Weights of a small GPT-style language model, trained from scratch on English Wikipedia: width 128, tied embeddings.
Each number is 500 + 40 x the weight over its row's rms, rounded and kept within 0 to 999. Layers, rows and columns count from 0. Numbers have three digits each. The size before them is the row's rms in percent of the matrix's.

# up: layer 9 MLP up, 512x128, rms 0.211, rows 310-362, columns 0-127
# down: layer 9 MLP down (transposed), 512x128, rms 0.234, rows 310-361, columns 0-127
up310 101:537466516535505426460444475510457495594564416551454486425480465482478437499544549484506479555496463460504443517496419474525519540521495485540455459549414493522471518520565487434537556507525493527549504482515503480504471405472557444490465552495540477483448464514539494531471523495500514508463502507508496558545440515539568472431465544487508447590436496542508434554501568486498538454485
down310 100:542507512482572480570439456481501442478518579513565456494477468590504521502397494510418573574456540492547545508542553482485465522549469487486491533518507535512536462482513465521522501533442441473441448529511514510524480533577460560548490535509554464550445515497455446540460411522495503483500516545545514458435502475575460515449531459522557475491520559476459499507483517523470565518443
up311 090:504476555532515521496487515503469453506485555470525509475538502450503456512539479510513434560542514557579414519476490520478480500517533491480406502492505493457482507480487463555519457507570625494487472504544460513471535478569499540495566514404606552548419447478488471518515447507538522509495526508537467478488479532460548525457544519551450460492417438586535501571558505458510501469473
down311 084:467527522461474559520513527488509427503461511532502544498525505514410536561433453519531468412506468478430517488486504480490537543466490543502403521424490523500500525497526503482489600534515499472475534514398528454497465454446567465481558477486434532528501513488468478507425555515522517470533478485510582523468496477505539457536541484472431444512466535500441403515424535522517525482404
up312 113:462496501477427548489543463488522529488523486450506510526498494547501579480519533460452537456525453524495518440542508416515496471410488542486448515498554509583553512523486584474487430531474512524580552509525530536517386530458490547524577524499480524510518438497498507478485496484523463613464465483499482410496483458546527494578529507437485491587487499504543537444496490513489428444529
down312 111:528474516421481474569543516454507474458518481472549455485398424556561528510441506460494512550521533542446573466565552462405544584468470523437516441539517518465525507452503478482560526466527476509442450539523483485519500442506484572524481607515514477511489577497428547527477533481514489506550428527472469514494507498544460488481543487555513468481490528448463464467450495557469492490521
up313 101:559506521436521448487438539536559522495568484517463461474533514581486496490427506467501496500560541535508495479482576409442542542462533530560538497491550521468456492447533468526565416479521535470539467565502470472540539466430450532495542502518561568503533560450493461528523542477483529547552453484480519580537511495562513497482491547578459468488445423471511526495536495488485422508536
down313 084:467534582493483509457510540490468443466478546474498549479472489495450548467528503510493532512572540457462546550531520462468542551566504614573494477523466481457527494471474592539502474426451468524527480489559475480501506478536519491548512520502417498526565592491529454533460470536525420482526486477520560447550435436520487493484513472471432525439433473488541483501448564530512459461558
up314 099:492471555516581480584506493502463569507490449496494551503514474544501590501529505523513460409552477496481452460525532481587561563441550495457436489556486524444525521501421522554506476472511546477534513473481585484493537450472517456532494507495440488472430439445520473435523511470485548509478484542458495539490505472496467478569465539523509451471442482545472427577478489503512520499609
down314 107:530479452537484533523500512524472530471513445463527476481433541499501472531469419520515539528502520445494503488446601591433470563503506562559524490515501477504511421521552486473430506431516508493490587501516500477468454419479472461571549549552516552454513536530470506532520439466427487493509510513504500496463474448427474470508489523549437510422519486498556571483503454591502432451522
up315 100:479452493504493456475482590496565434482599469522518558420489466578562463433529501560555495485469528450481520456489525469458537499492460406540540527507512447485495462466495560530455508575520552548466519496487494500459503500491482396545470586543538478527407489467468479494491526434494513560496524533472519534541467529566562500535539484504553496523473511518514539503573498459502447537507
down315 101:449487435469503430567534525544545525486557506535472461525579469521498452467503474562535533533483482563538533454465513498570536509485512493484567527502538552557544529499544524479460406470526489475561460485474483484616506423513407515449484440522439469531430489541437507487539483562564491508476501486542497470478462475492549521508490508487431479446528513470589529509481527465570503539512
up316 130:471509482528473478474481502514519569519543485521461472384599460556511505566437547493500525537542539457483513525511527523502494488477497513548501486486492472520469514457447499543518540431439462488578502487580473527471507476529562560481500477480496441453439500548531592451471543431508538551518512433533412520469500546561561574523478453476438477501484519564468497502474475476435485566455
down316 113:469560473562451518458482517469487557488498486507500456375565516587487500511464475477530536474493558469539450473490526465580490508503499529571491482466573483460541508547487471541505485424499479430521479496514474563511518518496523541427418538456497500458514476477520541464467520468487594554553554481515445479517524476524556590472475475531480504577507500557547496461516428496434492575485
up317 100:537508487523520484536507501462470453513406451531469494407470438484448478518517495532469509492460524503577519511511463531514470544531463428449503481467419580539498540526536506479567452413525544515530519520534443483534469493581479468488484542533464526538436427530509440512528475501413507617479519452477501567480460503504472517578502492569494477560480470445479489451568488456482529505473
down317 110:512463498561579484541497449500542480513540512506554496513520486552482475542462459483508480535580480553470487602511502498481429560464431558545487484517491511528488517528508521529518493546469541421523575478510514552553549556561526456504473501500530468585518453490530565527478479598503530415544516487417472450515487512502484575553543435523468440491517451539428502486503434503544543482497
up318 100:492517448472572504478555526571540429500491433546462560501472476463469485495521459533561537483471483490480466452450565474550458541427456436505473454493495525479508500540531506460594467501537504444541509540507472512477569517515472516525555507484530502431428466494577457496536476505480508503512510534476530453593539532519430564477466526491526505403477568473482485487497594500558426544462
down318 099:518464499467523525423572539525501392487501558471514504474541499518531519521547515433461513480509439550455526562574420482466494516472378584475487468521523471494569527513511542487460534506502524520578426508520431595515498502507483492476518525485524545447466531479486522545572504530498449542536461548444442503479503511530512487545425520490411521498490515560482502492475438429497470507502
up319 097:493499452488477520500508510549494467465553446517498519520475512552500463415533475460519472450484457509496509460524491425530487549551527548452506459509460517557560512491511488509458481402499425500542469529467457509511522552533419521457560469472555544561505503481550481470532467569493535511434516529506466514506492423546485508444556544490434451417429459547476405521466450436479557439559
down319 093:484527539480547487471451510519531495489500495453533576470524573505467522582393503557523530549537534493508594455483534477454443453469480484482516570468528493488512507591553498467507476487489531482461477464515559445457453510426486511545529494501624462457473460533522544469500460446510478510523426522469503508487542550491557467494515514480563417491419513484467425492441554535478522487523
up320 095:423539476474524474501435484437479474499523510537416515489501483481419478477499515518566499479556478477474485508469513443495521504491578544476487510503523586497436546522425568547487475489565477500500392551487540524489481459493492454495519473537463421507483535527494510437500520450489510470502464443448555532544419488475547469456518533429559388459427510524562537489538488539446518476473
down320 097:576444451569461523509534515499515556462503422480500549515498501468497470458500504501550488473439421378488551546581472565549464483505525509507498459504561465545546460493599544518525436508536522483508487486474488451484498470533425594550481476498519468441542457425542533507509547526460523474492549516485527487485572545514472457496459471484445522488592485502519441479510513517554451478481
up321 092:520557438490504499511484446473495453455497533452502523488495435451452584488528494511468497418542402526533508494432529477430471506508564482448494483534463552464492577479430491493546483527462500488476484412421469494508548545603512508511520375471472505526539479567536475487433496517573502551529497451485479466514503514474520534458511523541520527465515541571469518500457500487518539456422
down321 087:533453594500505483493463500494535509585484477468526465511552542447562510518424463517427456507506515554428503512567494426485524438541493532511560552526543521422530514475487512541552560505502452485491491465499565474485527479468444537469502501506587503560448428473452534491499464527568490467552508520570376506482540533541439489483481502457554474547466492456550486443501486496475482526542
up322 093:552478556467500447472475495483554438557476470514486508497414545529562504475506524521478513483487475559474463512490555520519364528499557503501522475498480443487534547536491488544496404568455494456499533483542448509515515483524504392488514569502485524412538507506525467496499520574480512522476564498487516440444494548524438461492442570484471461475465440566474514402511458516558479461511
down322 090:487484437457499504404447448504526579553491522469531542491520502470447514536524522476540477480554548526480501485458432425466493527468412537518478515508472508464574444434617512539447507487451540557466549479477500474489480533443523485546474500458441560435501489519493568542435450434504511453416496539520483515535518470434592535456478520517499506532454505516517522525502513575501502521509
up323 095:551519513476519519443476554470538518447566485526477471489532530428514499447422478375487456563461538504485477475504549503558482444524529524521509410485501506508590495464540579455489521504542524491460482435521466490524577491545471563509474459520482495474515488470479467515544506491566446511536499513512470407461624441568495490477470487484564506519451513490504473421458516551483529467493
down323 096:453503529427453497503489498561509375507462498540506494555503503555485525436559482506505492440493420529484475464446536495475515521531520461394474497512468517510502489453497529456472477531493491484515532551506535544550440576591540500529538538526373488416519519521522435500421552459512546518545517500505439441509492497509585482520494572518486506484513521515520499498546563445535500550520
up324 107:563570483487511512448563520525533568534392484492496461486494512500462469466516498471509492471554538534539551523503468549520532498441500492456446485475452524502551496626460546490448460468426501524454526512504412501540506497488488487536476499495488551488512442493454505470487514510645533518524491443522528611490520453484568485530456484543541472532525478509504476492549542550574529432496
down324 104:528578431477517464452545442505599441474407517470529485538522460517503473455485563540490500522574537535444562461468486565450521494493541527526475478473471462547500506491487507482536493520429476456510520420611433511539498479479506518570446473473469503424475553535479465472478509457565499471523571566539512500476511514493513504554481487538527508464536532480488406483493482425510477460436
up325 095:433463461493460461447463490527507476526469454511507459456570564561438500404460525551485435528459565528508507586431541459509535479592551530504442543485456493531552462496442492472490509473454489519498516478438537490485509504494544486472510458546459555558520576551432493469504582487545565487473485438525520497545461439506472531501569526456502464466528465527503564455499529474559514528498
down325 092:458477560521482547491504550522488486515544535399434519516438458573483521524525455456523571445447495493463485564550462495489462521504431533513497505533510529449422545535377486517437509494479485473533518574597509518494517500527468519571466494453451484545528603507520536470471456495470460521498480530504507510550521549533516453484494441557461532541457498403502462503489487462499493458447
up326 111:471542496510518499471452507563477480556487499490471537431503420451551486429505476451538515405492470478462500493491534532462525530499448528507450525448472571467526464523469480487438467552509534451568489535424467485443514480517498559514525509476511473440495471525554399469463592592412454434489425513486511563534505505512489559486478493578432500506474506500456458569480502479522473511524
down326 124:490524486439502548400513457503471514459539450520518503562506552456522484489493481524500488478544575483465513397505473475464556540462457535504453516484510494505489510446517443484498439530469494532480473485478507437572520559487558561499429500528471548527490551518502439511504576547485451517616574494510559535514527456513521576496481474455492431512520393481565484463473479499494520569564
up327 104:441420532542471514565482553466540525551433565520440496524475400504590511415470518478535607460492476486578557518476488501506527449453494491478534517538509449608490480435493552511454512518472538601520530538489520494476448510464540452494418511502508524516450494512487498492539483520523492484522511468454510432549529424480503515488475507491507485497472555457526513518484462483568515512421
down327 098:583489531546543463424426442533467474475514450518454410505564523600533499472550470567483543493498460465520573554460510526459485461528477490520442557543536465545567491487558522492510494518517559454489442435452446510407473504460514513541524513539540441466535508438509510562533554550520506464487496504487462513457448527464496505563540466486424446442537504521493510513506526485504478535544
up328 095:529504529510510538517492453508497504567591475476511505554459454474425480489413515485382614493506491469492506453520530479535542524449513583490464560539499449501511543470461476511490513533478496594515459518474555450576458525533543468479431512475484524516419426545473503535472482469494478468521533456523489498479527540586516560511468454488465517490530475538467475490597477471572466472510
down328 093:523538473465551496505542515553534475425498538509511508444465487509571452554459464527445506519473498476473559435518482500527420501469520492512478546517545549439569436626537496497512449498423503558476483539522488500518437519518488445539473517442473492413429498549505504475498494496531501464443515476503600502543473549555495484456489553509447592520576558465453515511555537486497508489460
up329 101:515480551475546498543508478462525534513469481500454476552532544478543536530452462470512500451523524507588465545558474523504559455547539446418505474522458471498554526499484487438594519472498450498526468471450454445494489519476546602456522498524455551567478519472449600521593498485446454508549491568465522461532500458476491528446549546508534503489475557399414503493481519506496496541486
down329 096:522590573547538443485502515548455509504489448467529464527495512540465498562478528535552512463495498453463461523516480415509507518499473556558464523431450551551457494462575515473598524507537446507521542512444526560573487515501459501473485551512530521488429515444477513527510475539583462493602554468455533476475463458438525537451466404457453479471492536458541482476523486511523509461460
up330 101:496505514501508500563504538469532505467488510493513481455484460498471515498553471479455519452510493424522462518503503552443453455532531440456519561433450452428473492440559542494508495562546539502564505542490527450509471478570399460522453554511538542410480538485434477478507509551463495475500524489468430546447481537486464510427447443494481587541554445491457485485439474500592487561455
down330 097:452425474460513421420480532499529478585475427502550453503489511492549478430490527510531532518451453485458529500440471524522537468505505465506545593483581562560548418496521519505533463513589498545488501513442458502448508495518511548444462465519485496510424510497485480457509487532483522377527554538484500475462485514521507514491452539528474538437525532495564460451542511485486509531398
up331 107:492409481460507560549513434550514521524528524463482512476424539506536482551521575501491551513526495476498492461506534526521497477458486511388483501536443486565537524522493478462502445426525455589573458563438464440428491561473455495458554489537520437506446480485528479508497510590500465498529482555442517485530477522571546495447494513533495502437481542471453518438491410531485475473470
down331 109:520584440509538470519419462572514475522458403443489503495520461606526458480518570543503479501491510489481477504523469493513510409506532465482490532525477476462470500493478552541491533516474495531556476443511479477563448511494510451521445506443555529525530553482489559556562465533518532519443487510409543456482519451418484566448481493465540500500598525574472546481443555519486464519510
up332 094:589504519473519494460479531423484480479492528514422521510554518477562501439561483449505503449488613514507494543476448479553608567557513502493530505474520452479565527530561544459445574441522548469511476503495491514528451505453482600438524542498506540508454505420513434510575507523507519510505498543484499492526585508454443541491469518472472521475543484473477477527509502513465432424508
down332 095:458543511531486525529453540557520449534465493470520494478554529478444497453521460530469510462468509490501464542426429510515521498491504487533398539535376495497478532552503495490452440547450467471506476472523450499568495489588398561440478509489487519545509571563528528529472465499466515487503520596524574525510520520494460471523521542424429528526542512485574547560486557501504492481540
up333 095:482547499520489413519550527474457509495517481531491437566522462501542569493561503548525552513467524542478460529477529439486474533460491392483480526473494422542499521498506438549492443543434454541490402524525522535465510462541553487559502426453561499431485480455541515501558532493480468527440513479489545508516563484547452458451507505482553454520457550537499529451487506423507581466436
down333 093:461483547518461567497429483533502498524550543452527540502510465534462484589557496512450497460518489462442504513491503501510417515571534423456482577417496514520467500475487472408564568573534529496494489449527514466521468453456530441545538450525460410495458512526485532494505433497416539546545553544483478494481479522496563454517479554501565522469441538452544457524493490507525555493468
up334 102:446443472502534409452523498455515463488523494570502449492452453494514490537528559512545504499508521479484511461483506472532601529438505482520473526525501420425484447515577527518524396548525519489483547465439438478554521444483489471475510542495499546447482474492505432502536529516436520475454467514576469487548546496524578571471553496413564458533515419533488448508526486458543534502512
down334 097:521461583509499505444545504456556462488518499483506544526448423533543502499460505508551546496487443437521521433515566530491465554547539602499518454455509550480430472511434475485497563487508504523470480511518476536449432541497469508508448431477506427458525475491448537478457446452494467511602520532548522453514542509489469496522509504568472538519437532458523521521473496468497384436430
up335 096:489496510488498504465501516465517503545560467492488489560485509454511480559499482480446588608523608446542504475487486535537448518555553452396502452548537543505508526482501575453516424550482511533539438489489499501473449497478434477541515569477500575503507494499550523517394511534501501475412559507484465484551502460509439483480477557498488477451530456526573551451458450474503471509481
down335 101:444474561475530486475494453546574470481429520528437587454513478472493469544503452506536527521507481466515522524484464504491488496526547434538488496489469609505535471441485592492531475488472572485522482493591538496559485478540522507576479550544484512499425519479571541461492478478461503405480451530554593486488516500427474496568471473521518507537534463527482568551467550475457512441480
up336 095:510469505476534476580512462505523630449519471513575452445470413461469517586467520511510532507596499463496502457571512483536486495477478455406521495461496496534470500444537489507482587509506513494420536463520478429515525549536522545524545506521483506509511493512475500556503484500504504504437408477487508563437495520551574518463493507571503445501493488486573485445435497462525562516549
down336 099:588490511536504560555533481576498496499527465521411472445503519523618450475538505461458474583469499494376498516510534412504529503502516529519601522491443479506484494548459558522506500468508470404473462464500565528519485534468512520458492464473483486485488529510539522481524548573526471515483545506536524554554462508449481552496540454535510533492493513485485473494546486508436503606442
up337 094:499536534503514517550396469498534478456447578464483547553577534473451550538488463460567491474505483507492498511492508488565470475493492457441442498479549439497486561549514477542573427480424467494496466518509459527550523523532539451465517404479439485502454485415512498505417493486552497530511496531441501484437534530474432520445544540421507503535507528437484535466469482441548522464549
down337 090:546476500484506522386551543533518497525418372503506497518466527511493490517528548518468399500546506493511428434536490430443570571554454547513551546443520496496514498445492463454556532522484518554524591516526549523554545572501500508518445464561516478487496522488524562524507520519466488397538566536531485520493510504547559491549532524495464476493522488494546513544526488505497493549481
up338 101:538493535505556496523415463570541540518531501464447463457486508519591488513506491496452442523567496396544463494535534493555533421536487543488443427465425438524558532420538493547485519572519538457476531454455543514515489438534468450540520567524519509524477449477480450415501528522544545522471494490487490504430448517477482550482472499557543520506535519490491475542471525536468579465504
down338 114:576432553442497469481527394503486487463540488485443428502481597558501521491494505520542596570467541559549493564477495490522446489392410445543501473529495488565440470411498461486491565533477505492467510495529471493476508531498462544498518443470494484451476523472469485533496535489465578476441530503497484534481589533528523504501473427510543464536490503496506494505447468489481533506563
up339 099:507535529487520573504474530500536548489496450513467516447529470516481464492424491404460473491552497516463548492538436478577477526521520478496523500485503452539514486526582530543559487482547561532518533599416518473474521511439513491464484508522566485486448538505453503443492503561495566531461427521462539458424564424505416495534445447470456531505433495505505479535459531518541518406513
down339 101:526524485578447507509539518529479468523423508455474565531564526499545533475417474457501564463499444595495518448513460441543402523523447517546519598518525513506481517490501511501475496489421501472567472517495491538492555513524494475506491560511521526488518534425526530520566502479456475583465528389462543510453527488434438520526469462530457444502536512475541472442512474522469493420505
up340 115:513551507528542527489493413424508441433501432463468423511466427526443617492490521423510477502481470449560477507467544478527539478460516497498501507490480502485415421518509563493495484550505465464537524521380510459461479510512464458539560509557458541519500548554532487508523529465416493510443467474459520495460475447517604521503548472528522534479490460496574486511517510497516511547524
down340 127:433529486541536488538464475500447464454527539512497527497514472488491555480500553468562494494527438436590502465457478443534521486525464511475489421492474483469453473489581613515576474549510499494482554544500587475506435558499475462493449518489527444460519489456483504444503539483474490569519478514524571427418423422487524524537506540477537475487585521554503535532475531525507510491573
up341 094:553543534438551594565529511461519452520497483499546509550520531514538566500518537537527458519492503509468435522582527466569467518553433502474570452479424421479470493454451475463538469481452513550540502542524473517578536542538484554483512519497496489516475506489435482515483473470500499519590492460565541521557567416469475492469540496518541539498515519465560519548480471455423441491568
down341 102:518477486537543481474486437559462526468471521517460494461519548531447438569428448512452534538453488454500539501438504442392495449480512438526449573484510535522556511530556513517542522479478487500470495507495485483438463469467581435508533537493498561477552498498590554474513472544506503445590528536472482477479490549497549465537554475459483520487525442497392490488513557518595516499471
up342 090:492517470465505509497537593492508526423506495482489454481611510520412548461500526490483461516491533471478501486502509519472437609483520483489499473427570448595428523520519544489437513516501564475454554524424496532508481509491458509538541493593469472457441534528482476437513465548519476511512466466481473456532532490451504479517470512450562474404482465475539540489525555504486497435414
down342 089:438491465406563453483511490575492446450545539468530584516459516524470509472512455593451535530462501441524531574482511506461497485441514488525467527539443551488527423512502566486502573532489475545485470490509464533483471555493463439507492471430484554412572441531434485433484513440491489500528537496434561454498522498530504544508474496521441502491475544496489573450453482483464554483465
up343 092:509491509454544447453530462483549507485545527499508508484546495475479533505540547532588457492491510507594470497611458552457480558478469448524484493544504471553562509486476515493496448440460454518548423516512524461537507528518444509467528518527464547528506516434572482522367498525492447557536436521538477556446538422575503423476562548478513504515527508511491503440474482448461477493513
down343 092:492455562457459425436491498443559495572489515450562493485491481471476494471511474469494537543524490492478520505481497415502586480457490479497513521435524549470534382561499443530542504498506503531431407529521498512469511488489521443493508512575524529482562474473514538387536504500490497509484480480455427455490509505515586457571528579456488508542512490478534438522517591488505516514569
up344 106:518519498517501439499444465437550509445559518510538498521510556502484538520546523418467537458482559515453442481486449564541480528471484523511578519477512423581506515474513461539472449510504472487510403601541482496476432533522443494463556424484490498490499494512579483531471494506494377471468471489477573498594517523466551463525515486525416526518488484507458485482517515419488546505493
down344 116:496477552531518530458469473480601519611520494489516516537555520492494505525459526504443457507522506437515468566578511460496494537502545515478515497475509456522369487514494544493511554551517596525469541426427542533456513486477500477505565513458503555452459473584505537488489534526455484580464551422457488477452469555527510469519468600466532468528540563508478469498508499535519509503494
up345 097:522530497465566481443508504441535562446507560434485567427530513376447477432602527567442482544520470468477473502466491534519514498447472541553480527507558533484487515553564520531528534499475462424543475499542530491546497463459590490518447489495531497484486450460445463474498571451516514475527540474564526478489582481452519466499515458486498558529484490515509503445495486554545486454453
down345 097:471536584501552501528468506463436529451514551476580588527519480542565564541512476479546525478477467468500500547569516554460470495515524507523494514486422528606522518534559519570457565523498537476508485508495470501527512530385526506473526545463539508508529464562473465478474506487506507587481516532565471539516418507515568457529454590484539496510445549478499412492513495509512498535457
up346 101:546411532509511481514454449433508553453459582455468438488549538471474475500494516478515505540448526517544478464563509531439514509416533489520470558584517505440496547439385499504463521510506539532484430531455526472574483508384551569455496491534457469516551480511533471417446519499460495522478435515527544462507535484534564489486538507529454559496508500479495522474517489541545525516483
down346 092:444472567487429480480492526548545479481496495450445509522491435532520469495448482508465465419494478532480487502543554485515508456420440489569513494474463541511490487514525489599476511536514447405562431526515515552489478536446508406475517497474465465574488456536535424477500490459465545469521510510585505475515375470555514440463564520470509469548498482529466545492543474512529540493542
up347 099:524546556486492500504429489531511569512570446446460544525545553549415501484443480501432505506503391435595504560541438481435501554513463551536544495510514483465565545538522511465502487495468468502514518531551470484462489517488554545443421475462463458510533532519449527462457540519475547452440478468567500469543497495549484502429469525534521558499457495541481548485448504533428520470499
down347 095:509459538478454548485529416514530456500551559473563511558492538561486465534468456489519559481482411517465444498509519485502512580451420570542544506526552503469553503535493520470527480511495513508489505489541504474554571478508523465496413525486467491515516600563478516520496547439439485484405511511465474541465532514461529506533499493506529417495523472482472585480470526590522468602477
up348 102:503493573571516488453474465554480486434524554502501569561486413509477533464525487495477497496449461543521487439533458438462463423466461559458546545553513488554547536491503473453509452431480525459511429526475554548470507466490454628533520540548473433537520411447476526539497518539479519505498471502525506475510476559480524538404517455445496508513496507514546451458547456479532475487475
down348 107:474493503528457467471477515489465380492468528456458493438440486557447451451470571481487448483555563448504491472516487458426545491465542470439471533499430505572515476458541465458525513504519499439525484519518539547466459475436556437499446500499526504500390521554483519523488465511488558533406519578503512482465542531481484477532520514491566466499498498573548524521497549477433493485580
up349 095:509404525484534502545484537514505551470525487544493453542535510519526519528527475408481483459451471559512488406520527497466537521466521417444573535526464558543476559530488523556476464503460499519413504486432560494478441530560499521494461507479474500448564505502636482508504536521547514521389497474530438523557526529545518456490507547538511546496519471460494495488514531562470558477462
down349 104:464542530456483424487583506455508442557499551443564493452484476572486436499493524576483438431560490517519535521579485478500502569507478551554479542585495459617524539459559524515449434562474511451532415446519514468519553486537493474477511433460541497475523522467497492509550444483532483534571512526472513506445523481464498478516460482527454548552522492476501529528469459505514484501546
up350 103:501501523465536555457523542532469549556499497507496527477513485520462451408521542497418573539522481433565480511462540510570469511484510474480524461413464542511487564579526490510438518499535441538484533488509518403486522585485447477443522446498496555491482499469547513522475506545450477478449501463475507528564457425509576513495545525538483490428465442475527504439568500572527514510426
down350 112:503518429437467440477446401541592425566537495527572500538546513517491437508530396513510508451525453455465463450500443503532498518515499524497542501424416545530437587497491484532494510459509475460533499450514568451509476538512478512491553445518498530486524462491510539528518455488522469446426500492441493520480517475555505519523512534494398460551488545492479472454491528467507441540456
up351 103:509504502545562476464490459456492488551498529542517518424389479493529439509475523436498485538436556469531512448508483546514575524519483534563553527490427545411544472537523607579478471554561486535535535532517540482493472508513514501503425500474496528536542508478529563531497478558491591560486505493537515455526458534516472525545492573539520475505469531561566443482472471475462464447504
down351 096:514583464433604433470532503449457479487511490509528533560485559533554481522511503569426455551437495553588468474404449459484436460496570477517531503460479479480571519529463503451546533437470520490537471504535556454545489501443491476483527493566546535536483460473539544511536492484499535463532467419570502471504471479459488546477566560502474540486509505475466466532522501505426515512486
up352 096:565487560536526471468556531504415498457453492539503452544496480519511479507512468541531500512462481520513406554521532479527548457498425420557485518499498465500520559487536476485421539391443516474541439480508483566494514525523519481504377432525522541525516474504579501422442513459500440466494471517445532487497563482502420493541540534477547497478453483493497537566443503487481499518443
down352 098:416482486530485565523486474483504393474558501511484479513516461471545573473501511534483499515503529478439511456479542525463445551419515564524544488415528509476453466470469509455530468560558526561467406436536608453533489511523483494539484459436532503493448542433532527472509477489522550488534480510491491514444443458502518456480476534448521547500579530548550521484483514549564500493419
up353 101:548437499496531528489470488518508550430607432513517489512534519458500545451474514471529506460459534493489574542472545502526502519493516497484545508532467550484519516498505520496465471433523472573403492514521533525497406645482492531445555569453486525555457485513551579536500509492485513529515450513449539515487493479429438468499504504516466505534523546546541530519404454417502472448495
down353 106:501508519512547556453620453445624529498511502493513515538433461470556461491427495527456570515578464535482551512555596491451456525473522502495500506462422505533454515481468449505469472536553457457522498547495449524537482531541470520531497524490503431550530525467544478510502486439476403494522492494499532540536513458486439568538483431543516573498475481430487492502513535528465501480466
up354 103:460488535481502453568460484489567515471477475480467485581455542486461534433509503481501569440483472485563536461419496498542512461520497469453526513495426493582506530466498506528431502468545477542563569516497546420481544488499500431460488498495468551547482546536545505530447454482487523602551522549388557470441508515476498460471400480480502519510491441497493521477525449514506441537467
down354 103:503569485484474510519490519582505565574437521489435467559562486520502451479507476483503544499461530514538534513485443476490577530486452520530461511457480554522483485458495479448465483553482489450559574504497476528527513495507445481577536416536505506399591517496583461469475447530462495468497492567512495470479540544488467415540528504547410475533507455464514448485468522423460446466503
up355 105:484481570500520443493518588551418498506566506467512467557566520552461474462495517489498467456538516587544417525485538410472518522421434509523574430454541479533490510472579499513553510478414569532512474461510459525498472497476487531496544469500428479482514508472478475467436513536571548539462486568491557439558466483486495514485511520509524440483459486533511503555467515460558482495542
down355 099:500447517493534522533528465501555417449511502471468468494518481522514478483511504535533462540491566501401458557452496413464527480514518505554500445500483531522524525540482452439519502534486452524564528524522565532510426573569496500585521482498417408537526563507508443495437539550506487484460487480517572468517484511516459530507455448513477457546488477576553554432547546438541492450466
up356 096:539547584630479493519546508479556468517500418412498512488480462451505516504492479486482477451543440534576465468436433430526552532486518528554493552522484512612395454509479544545468501524466484522516597501509508490473507475515526480500505545497464465553492494470490537522555542484452501493491541489471582516511529505455508500429541530554496476509506481469450435488544472548556526487483
down356 094:517466531566489520510520400507525532494513495478471541534480440511536541477587517500514454523549562495461503460505459543513542426494499439514470553559528529496536502500466519545496465542557549546466526468486504443516531508436567511437522549491506530510502516488487533626552498477538436504538531514498453518452536569519517562434473497478421492537584517509471565470456567557480517418539
up357 097:444479474458516422449534457492545479503472549478444518361484520478422504533465564502512495499498435487460519495415501515511496578460565521481452478473484544463434520460520516521542464520499523506493433516489558422535449544519480554443463495510512490589551429477490465483535499528465455513485521510510479575581474434538559491502589485534514510479458468493514459456541524483519520500560
down357 099:487571482518574497516509502511490517590523469588431473471463460546516459401527465504504492509513450491552499468561540479503381490468456513495556545513567477490577489510443442450595473530494508476558507510511507531563588490491532545509504451468491473451491492504555444496454433501510455493500552535490493543523480444480467515503525455485491504459423473466446459480492561485438563517476
up358 094:535503433517516462463480465543517474558465499489527470486497475518521462471520526458411508508542414478542460523482479480554531459481505489501457545524486507476517391592502421575533548571461551491473503507504514453529472536553484462518460581548468453488505527558600536515490494491510415532413490513519585382520507528501453530470518463500464512438508505492547551499498490454517502518477
down358 083:478499502503522483500454448525522461573481473472530521593467511505526551481494464493477548492487528497482530574470560526556487545515515537482520498550503509521461541420479578484594640627527498558472510532501579514539474467561504538467506547522495487537495471488482483482535521486523552434432522485520495560588507471480516501460509476553496510569552532498508554447499458529518528429476
up359 100:481502564562449588552486487474468488496476412542489445521518449455488512485526528514476538473506472509465459521525573550449417555603481469474493480521469524516483461513550461525487422483441493527542516488521505491528515540470512563493534509467541539529497462509470534494514504509482516586555504524417541435493549570490507584497434551478525452546468440459415434550522436517517510511542
down359 101:497500472517536518485548503463516538572479481563504512564504577489546457503492499463549473507422451513575540510514489466534490535558461469472443451528505514464503550586507448535481441475518453488477454484487441518499455553557559541490439407472443556522535575456533496497496536481412509492468526572541492487568528504476465531485476488521406422428491460497471509508580474471540537486517
up360 089:438538427545548479543540487522497439531453437489420474515525462514555547555488565553500511519479497496427537498533513534418479443431498463538529489462437564530481490470425434504479511555453459535499506559500508412507451463527495463475472468558465469495453474508522509464549502429534460457457468521524495548494525542514501504570554497518485542516437489500520528407544532467429551447507
down360 088:489428454474485498484475475481492473469522577488476502444486542495468470502541544492459494471540449515479561464518467397522513582543480507472499470519469525565469479492486511505525491465488538492470446445504470524427569554579520528494396504499474496575456535550485528551464544545486488572453547485457532394481481444533520503506405547481575448437514425480488450539473515530509473515523
up361 102:488508531486503515479533487476595498512465498439455478492492513502530529525521486493487573472501551402520532502541490506532515470514528507520503513505494602500534515479462481465451511418518545434526528575448517432502584487489523475482481460472501565465434571586513545443449607489475481511472521497494610525523490451514515504473450520487603528526543463490513561466529518537491399481503
down361 109:516501497535566528515499475576491560528498581538469475586516584461504550494474469517514466543514511506544539512511463561474496486486513437507474432471477553480496542481532426459529510553464446478533503493500494441548515497516593475526573532461451469543457480457524551532617447514564454503535466552481488546551572588559500476545536472454500473501541531503440516419485501503531486500511
up362 102:396541521592504512505554486450476461472568469558490553433493508453444460537565532495520471460502499495479495487427496504457478556507465468472467491481461574521460559544496508533458419505492506554574444527473572481441534520513547531446521515534417553485474491437531441464548531531470505540485493478484514520546456458517552518575540557511485403559531466499494499445511537468503509503527